{"hidden_size": 192, "num_attention_heads": 2, "rope_theta": 10000.0, "tie_word_embeddings": false, "beta1": 0.9, "train_tokens": 238900000, "max_steps": 14582}
Each number is 500 + 25 x the weight over the matrix's rms, rounded and kept within 0 to 999. Layers, rows and columns count from 0. Numbers have three digits each.

# layer 11 attention query, 192x192, rms 0.106, rows 0-33,96-128, columns 128-191
486518515540514490459536474538510511440506473477501505488510516511480557505488522510513509494532502486491466526468469517538451491531462495493534452486520529496551494517507511528482457543481501
502508458474509525509469494488478528539494500538506513504517477496492496517489442515492512499471495513537531513516499492458477518527511506512469541475474473478504514442515527489480521495468490
500505550500504503516485476506508533511490488509543531483491514477509480530511471503509488499474492466483501505496499499509516539471502509506477488517528509481454507514500480461532510469499512
484511484496497483478507490508499470515495493492456454486483490505492520500491528518494515473510534513490495501494489492502509473504482495497516485530482482475545499534504529527479483561522477
491488531438475494495463501470527472474523519506508483458461503518532501477533545478497464521492460509509490473512466493513477508488492509512504499525530485505522533500458459514471483480524501
506456510559488453502509514493541476492479480484482478463467512486513497497508513499498512481514497478501467499476491500538509504489489490525547489540514520471496524551477485502510472508516482
482509478471496507487489512502495529478508539512501496532528476527484500471502491510502502495515528523471526493533487489502490498509515527481463497480485473519506484496546518512478512505525501
521491551514497535485501505504515514491480485488472549485488482473491486549504438477497501523476470491504485513511499482483503518501478509563504479512532485489469511505504490476507497497476522
482477516496486495538490494491541513489481505499498456466483488518513493471478517528514507497497500495535476506481499477520483506508480508546529484541512524476482510520460491506489489515509481
487490486503480539504512490474545490500523523553512515518486528503473488495501495477497532497489492497516506481531534527512492503506521476514519500497477510556492511512485510509473510504514495
465459526514470510508484461495468471552552499502475461485493521496525516493510527524505494511506492528507476492513475494474493466478489500540565502499490484475511477523460466484474488513476471
465485556546498529501484490465486481498493485474530529501519511491510484498520467458524479542493475496482483522474454481522486508484457507497497549539567525508502513521481490475527484457499537
521493511582490506499484459479512484488481461504523540496497503474489474536491492480483523464492490507485474518485561523499527505503476468516483506487511522481537508509503480456576486461442542
497537493470503532506516505514476510488515520490524509504534514475489511505506500489479481513506498504479532484517478527489488498527532502486450519495499480524506535464547494513496523517525526
465486504540490469504495498523524521507508486498447485481453478512493493483509503532505528494512512458501451502479543494522504539493498505513515475535506509459514510514466514503505488518509497
484496469448520500497503515508485482517521483530468468527505524511530513484532501489511469526484496482486527503547481478491471492519520500509478514518478476504537497503528547515462506517510448
507527463448502512476470490523482489498510504489457466532519519497521526514508505478517487544518518494480526472571482512463490500520529503490485481476446444502501476467526533521463513516531470
485507497495512489512524532492515543488497514498559520505499490501483509468484495522471524467481487487494514503459520485511455510497501533486498519497549490529480493504485458493522490504512526
509515485465495531524518519509495516527486511477492543505520495456488507518504488509504495499503503508488512495462505521503530502519519509507475517514491465511551520480529520512532521492506542
478488494469528489486488469495462450528491502502468465542527533519499516484499507482537479528456490490460515479538471490502466523512527504492460528518492472502516496511468529474502526482525478
513502480496496500484468519490489560461537504519517558501502523497502539490507469468457514488504503517498492507537479497478501478531504509524475479512504507506495519498522467491528494474469519
482533463504516510502516500501499517503497508461547472511496498488476525535484505511471516490510515472472494476506503535482482519507533510515486501525521514527512529489486519492515534514505519
545489516506499506528513509499494464540539542505514567510544475465524542527530520466480521546499550518500516466529462478479504461507536503505517531498427446534505485467512490558471514485497489
528509514482482543549526510485482525537538536474522515502505515491482491525504500520498504494479493480473516473481538497495502493441528491513526480477541497531484519503495486477505521501480522
464497478528511506459521484468520509493480503517487452522485468529517508493472517550525508508500444515552488526487527482517502483512500485529472503495504537512508505463473512521504510514437462
493471502562499478531533505474538521468489478504526492475476493543503474470499488520464542468488517518524480544439515464550492538502430511521535469497526535468438521516455510479473486484494538
527508480507522504492495491474499499477497526470538488512505521496495504506470492494476541470495487510516517494510507545507506518499522535512494506478486494523483522473484502482517527504473526
487489492487502506508500480491531526487491473483466510467496520547516518489513504499518458502477444467449477515509498512501516525530488479496504504482492533486472516488478483501489463505533493
493489515528462470501491503483521455533489491522448498488495477517494504483515502508539488490476497497505478517539485485539502497477486466481521482510484514467497474526508516497487497487527489
515479504512506468507498541505506430541535528537500489507510479462514520491530515514514513497494539497525508485496468467476460468515493484489535550518483492524510481500500504525500500503511511
539467499500470476517510519443501494500486500487505500477481492535536507491499493527510516509513514500519488519471522518521474489510479505526546478507501505510463494456495476522500493527500479
485456508510485483489474453526528463505513503539449502510491518552504501532532501473485506481475444492490492523510515495503524488517506457527495497503473523499493454546474478451509510481509459
511504521490491515499474478499480476525511533463493510488484520490491509537515536482542494507496463476492486529485509520507540476493525486508526498459489490497526494513485465480521498497511471
481488568444493525512462520506464496514522478555471488544546529481528489502530460497492478521505511543518504478569461477494491496502488450513460514478518507476523517465494464505483489526532449
486529462492542525552462494466484534507495522528493498492525514519478512478488505474487507535515454500514498459498490435468529516495519531461509496478479437510502514467558505554475512548478476
510478498517498492494509471498496517501513491485523516531489538509503510532486511497508524525525520528500526477484515530509460532525514476504505481492492497517470530495497481477469551500515489
476462564514479479476519505553510503495533478502482480481471472534505523491495488511510526508529502471512466523511508508504444532491501493532479490538489516489504531536468490476520528519515516
525504468500496490515498499483498500497481497511505483479474502508503490515462501505477505491502469502498491499481488441466524486526492518487498483493471458478494477482543542526481487545481489
519490514493465524495494512490542493500544493541460490486492470541511511472480530519543462520519500499456482486506484513505478422516487507510498526529512513476494469509517466517471492519521511
480516507507506464478527516482497483506508463537468498481519496507521465481518505514502487512477510485523474557448517487546472489484458514499502517526535523466509502514461490498540436514505503
537490483454528482527502547462503498544522511541512495538556502468490530491503476485522495538480541491493571484550509555481467519530532492516519552496514450513471500476502507527497480530532488
481500547523479484510511497495544506498504496499477498489485465492485478536502521489494521481474525490517462520499511476481510506478475453499493490513497544488473485527466529527508478495510486
497492532536499512518506512493489508527479483512475459486494468546507556488494500490505537526515542488510477515467517478499477500523470509502510488517502516469513491513497488525507466520490481
488455510488496471489492478484550512516506470522518485472519482519494498519518493520483481490459486525488484502540500510500528520537475466516507543536498511488486470517451510493503488441521485
503486547495471504500502480545487479532510486501475466514454531455526496460539467493490483478523494530471486532488476486470523477465467513511505530535505497502513478520473490471495492508465461
520520569512534514511493518490456482530503511492512536528512516453481479486542500483503511519476504518496514475500461498535459553468489492514526504496532507540462540528482480498496504449516505
497504541548506489479544490524507501467497467484584539514502535458460464487535460511504505455481491514478503526457498531550486522480467504483519501510553542489505560538471499447547466486493525
512520506487515515500537482497492515516503486478499504529537508456486496510493486505490483492509500482491538513480490524489488531529515524524481480526520494516503499497487484497509539524510522
471501506517470482470512510531509480505478474550441478476497463534508503491510517528490517515490543477516485517522521452519510508508480484517511496506465517477515509486477515509489477529500485
550520493438517496497486513459471519536495547485520498531541506516524524484466518463483500534493489495509579449568493520485467507486533534512501513479495464559508510451562472546471535487559493
539525481456502493504505508484530471517515504500446480496509475491562520511489511478519485522558531541482534521557490518428489482496527535544505468448460458506531486471545503537429524580504470
490490479512467503513514522513515502479488502528475469450482489492540512484490506511481490530492483479538479485517466468494492496488482517530478516540463485515487505471481526513477495504492468
536509503524512507520469495483491489511502520440509537492482503468504521471504508466499478469508494478470511493459498517509501533489526481487473524487498483515533506493527486533515530506484548
500497502513531520529484500489483514510500511489511482523507475519505499531521503491482534488488501488485493488524485510478495513501523507542491521495507460529517508494505515524508519477472502
482493489466515513498483502532500536498512524471485517504506469485548531484501467498463508531520510528492494495506505466494516512504545542475490534481520471499515512490516496494504508504520460
498516496490520525514529500515510506472503510492509490533503462507501490497515506493481520470532501501495494479484504514511519512499527511525483484513506512537488492495502497476511512504524512
539504513494549520484509486505482493527537510513511511527536459509523545461493488485496539516483525494495545524499468534476464491513517537507502516517506457506505526481517483540539523504489502
525535534484507532487525500524511494507529517474482508532459462475522482498494529472489494494513526531513493464487514508443498471471542520495495452512505514515498525492520489516487540459460483
495509477538483463498474468483526447518501495532460453482461460513528502466475527516529474482462480494529471520527522492504516498514504483470516507501499517482494504501457490502500506491472465
503504544474534470501510484497456515516488483474503522474469497514493502534493500526526459519500461475465491479497473490512540512494474456492526521513508510480495470500511472503502458488489500
503506515481523532537512507501489511485527513490526473508498494477520472478499507492484527532524500490532500475492506471508500479521539530526497497522495487518507497510474505498490514526479493
519512475545508469495501489521530480532482495469547538458507510525514502506533504480500476458505520494494486518509509479543480482490505491487556474444503515480514486548516500528503490472474504
478491532495460481485497499493542483512478461506452503480485487501498495497512485499515480482503485475496468546507475493499487490456459481493512467504485519455502520532479518461479484467493478
473489468515511480485500504521534516451478474516511474491533509532490479496493512536489524481482561486518510495509517458527513498564491499497506489500476544488469533482451525465530484514528511
473541490484495490528524475461481489476467480503518509522480510530474478497470478516504518491516533501475472525470520548536498503474480478463511506470486512506503490492495490527495508529524509
482443538518489450451500480508505491472470454524464513480459507509481513516514534541535454454517508505445432547482527542488522546467450451496527444508516530456496485586522477452530434446503490
529485528518526487498459478525529517486497514483516512534495512517486507516479477509515514497481486522491499547483486511501529497472490507464543491473521507483529474518502496508503499513516489
# layer 11 attention key, 96x192, rms 0.0949, rows 0-32, columns 128-191
486488484492511508501505462520491499465495521460501476537503482514487525502510494509472509516515505481515516507528487481493508489503511518535492490475509496518505501473503503515528520516494498
489500511498468488480520522484532467498516501535459492497479506495536483513500485502538501498498484495509490498501518530490497519487496478463519486491457488463490505508479521457475493504520501
465517500500501508516486510509489500541508449540477485468508505496519477485532521516529509514490503535491496466507554487489486478492493486462527527512487527455511484520471531493513467462482462
500517488498496518504481484510484520490472519479517514502503492496518512528480495486447527503506513501484526478495483482493495493516521539510487507470524491524517519462516482521515500502492536
500515503492499463533483520485474496539483506471512457534540486465478488478483483483468503492493497477522507535503508487496498495505529475512488502494536506511479526514480529503493475524492514
498514504505504499495446495536470508495491476489537532469503505531495448512518494498513491484468506500501497482458512473508566524456485516450524485496503485465506480512497516484539487498459517
476510479510483525530484489500478510513538509471490471537494505473508516525495503498511521480509499536543504481523468511485481508495553511518518529518512499510469512516508479511504563478508535
486495532530488444519525491504522501524470469528488514444456487555538457465507517483557488507534513492507474487485547465525512479506484492472529501476499516427534449515502525482477443494474480
523534518501517478530472528487487491517525499515526515498511485460510482490531502478514497507455498501513494515493480511517503485480482457477541515511540507502495517541478480534492483498474519
485516522500498507542543510497478504524469482507486530477526486503519486517474500473508524511464497508460510496501581503489483497522496501478517477476491510488455497532524499496523498499534504
486498489506471505474520469470530488514493503552551486482524502491515512512540500500500477503470521445486480473504520542484471506521498464443481528480501548480518489477504508527515482496549462
528459495459512468514516497465519507521527514522511510532512517478510542488507483477510514483484528444465507510523496518453478484523504512509470488526513472503513460471509485494512488487551547
456491465486458466503549529499544508558492496486498479489482536479558521505470541518525506493502516478484460459488500461476520533530486496476492516503421496491445462488483514557486471476525537
480507475495522507482497497561475506488469489499486477512486522520529511507476515485471512504506487530485510473498500483481502497552525523529498483500467483488505518502507512484483537514489482
507498490538502493509502519481499521528491498493489501490460509477513470493510498496563447496505448480531450490496495508465503475477503471453523475481503503467469481518513494488482461467479468
543521472482537493529484518481484530501532518492545513508518525466493515467480548504466523534516521511515529435498476532508484512515547505497489556502570453553523566471508475576495535536519537
469480495505526492546480468504492535508469486504508518504480482498497503521508512489503537500490537501498471509525497499498506501503533509496498504501500474514501470488494500539488505510490445
447459478521503477495461485526510467527514486450516522461483533500524494495504499503494493527499530581513443463509474466509498481519477513461535483539501501477502480494503497438484514493474494
491522514492538526483463502495468520537501476493533505501489514539438535526461495462445542532506526551522498478514504494497494512501516518523454507508536498531497483448511531526493542530501500
490513498488538487523517496482530508488529531512519528520492552498533498485492506482451563515475539516460484472488550521456504534538526479529462474514526510511496514509446492513499510479516505
484484519509525499483526465550459508461490527481550528501515506524459497512536521461446481497481528494503519500518494538500489482530534504526473459465520460523500454509511486505540558521530528
513477507511520501476485481514500533495427468466505504507513578528513510500478465488434536484415470471466463505506507488507491515523534538521477452465484495473480494501518483455495542437453524
508535465460538520516488477510443477514534533482518468528519529456442471497498522486430534494473492539480572455525488550443478504539557499497486573527552482557499549486493524518486554495509524
526531490478493480493514472532496513503459477516531499508526495517470489522474480483497514491489499481495505522498501520512472540532467516510468521483489486505475511498501515474508511497488530
537436512486451473515476505503535471488472495539481482464462519553537477501488535461534475505505480453564481508476492478516485493456443471478521466526469511470517492520463481507512413493493539
530501497486468510504518526491490502516528483511503500490514534484494504488452546472516490486548546477484495500500486507471501483471505511496477499513514473482498477498493494539521491525520472
484492507494533477483505466516500519507471494518486493516498500517509504498482488513455498518461507458496510490485522508476495510523498492499483499480463507498493514495492521531503509504466511
487491450473488521495474506466524495431512494516491498513511481503490510455469507507546475492522485473510480472489521512480528479461457476523546508536473508492502484523457490509477446526498457
494508511506461470517488508492504503520506482483505502470511505519495495521491488505574469472520483510506488514474504511568494497477478495502512496517526517473504476541502517485472464480493515
487500524486464516496546482497502468503505462504500488485487530461485514527559478502545481502510458507500460516519477513506477520479501478482482516492496464460502485540499532455512467480502498
485523482525461505484525531509520521549477464526448497475490491494505467484529534509592447479505479478508514523546470482519490501455466468497512499473546510432506503541485517518474439513563474
482466490478516534513477524473553482468491484521483522450525497468499505521481516488546448493513534505455498474508459480482493480448497491509512538494498534480505480505491475512510490470500476
480487522493470479494497534504507482528530510538487466443512517513528486540496470508500519454513498496528498497471494498550509495514497529534538489529474520467512495505483500491510480503490496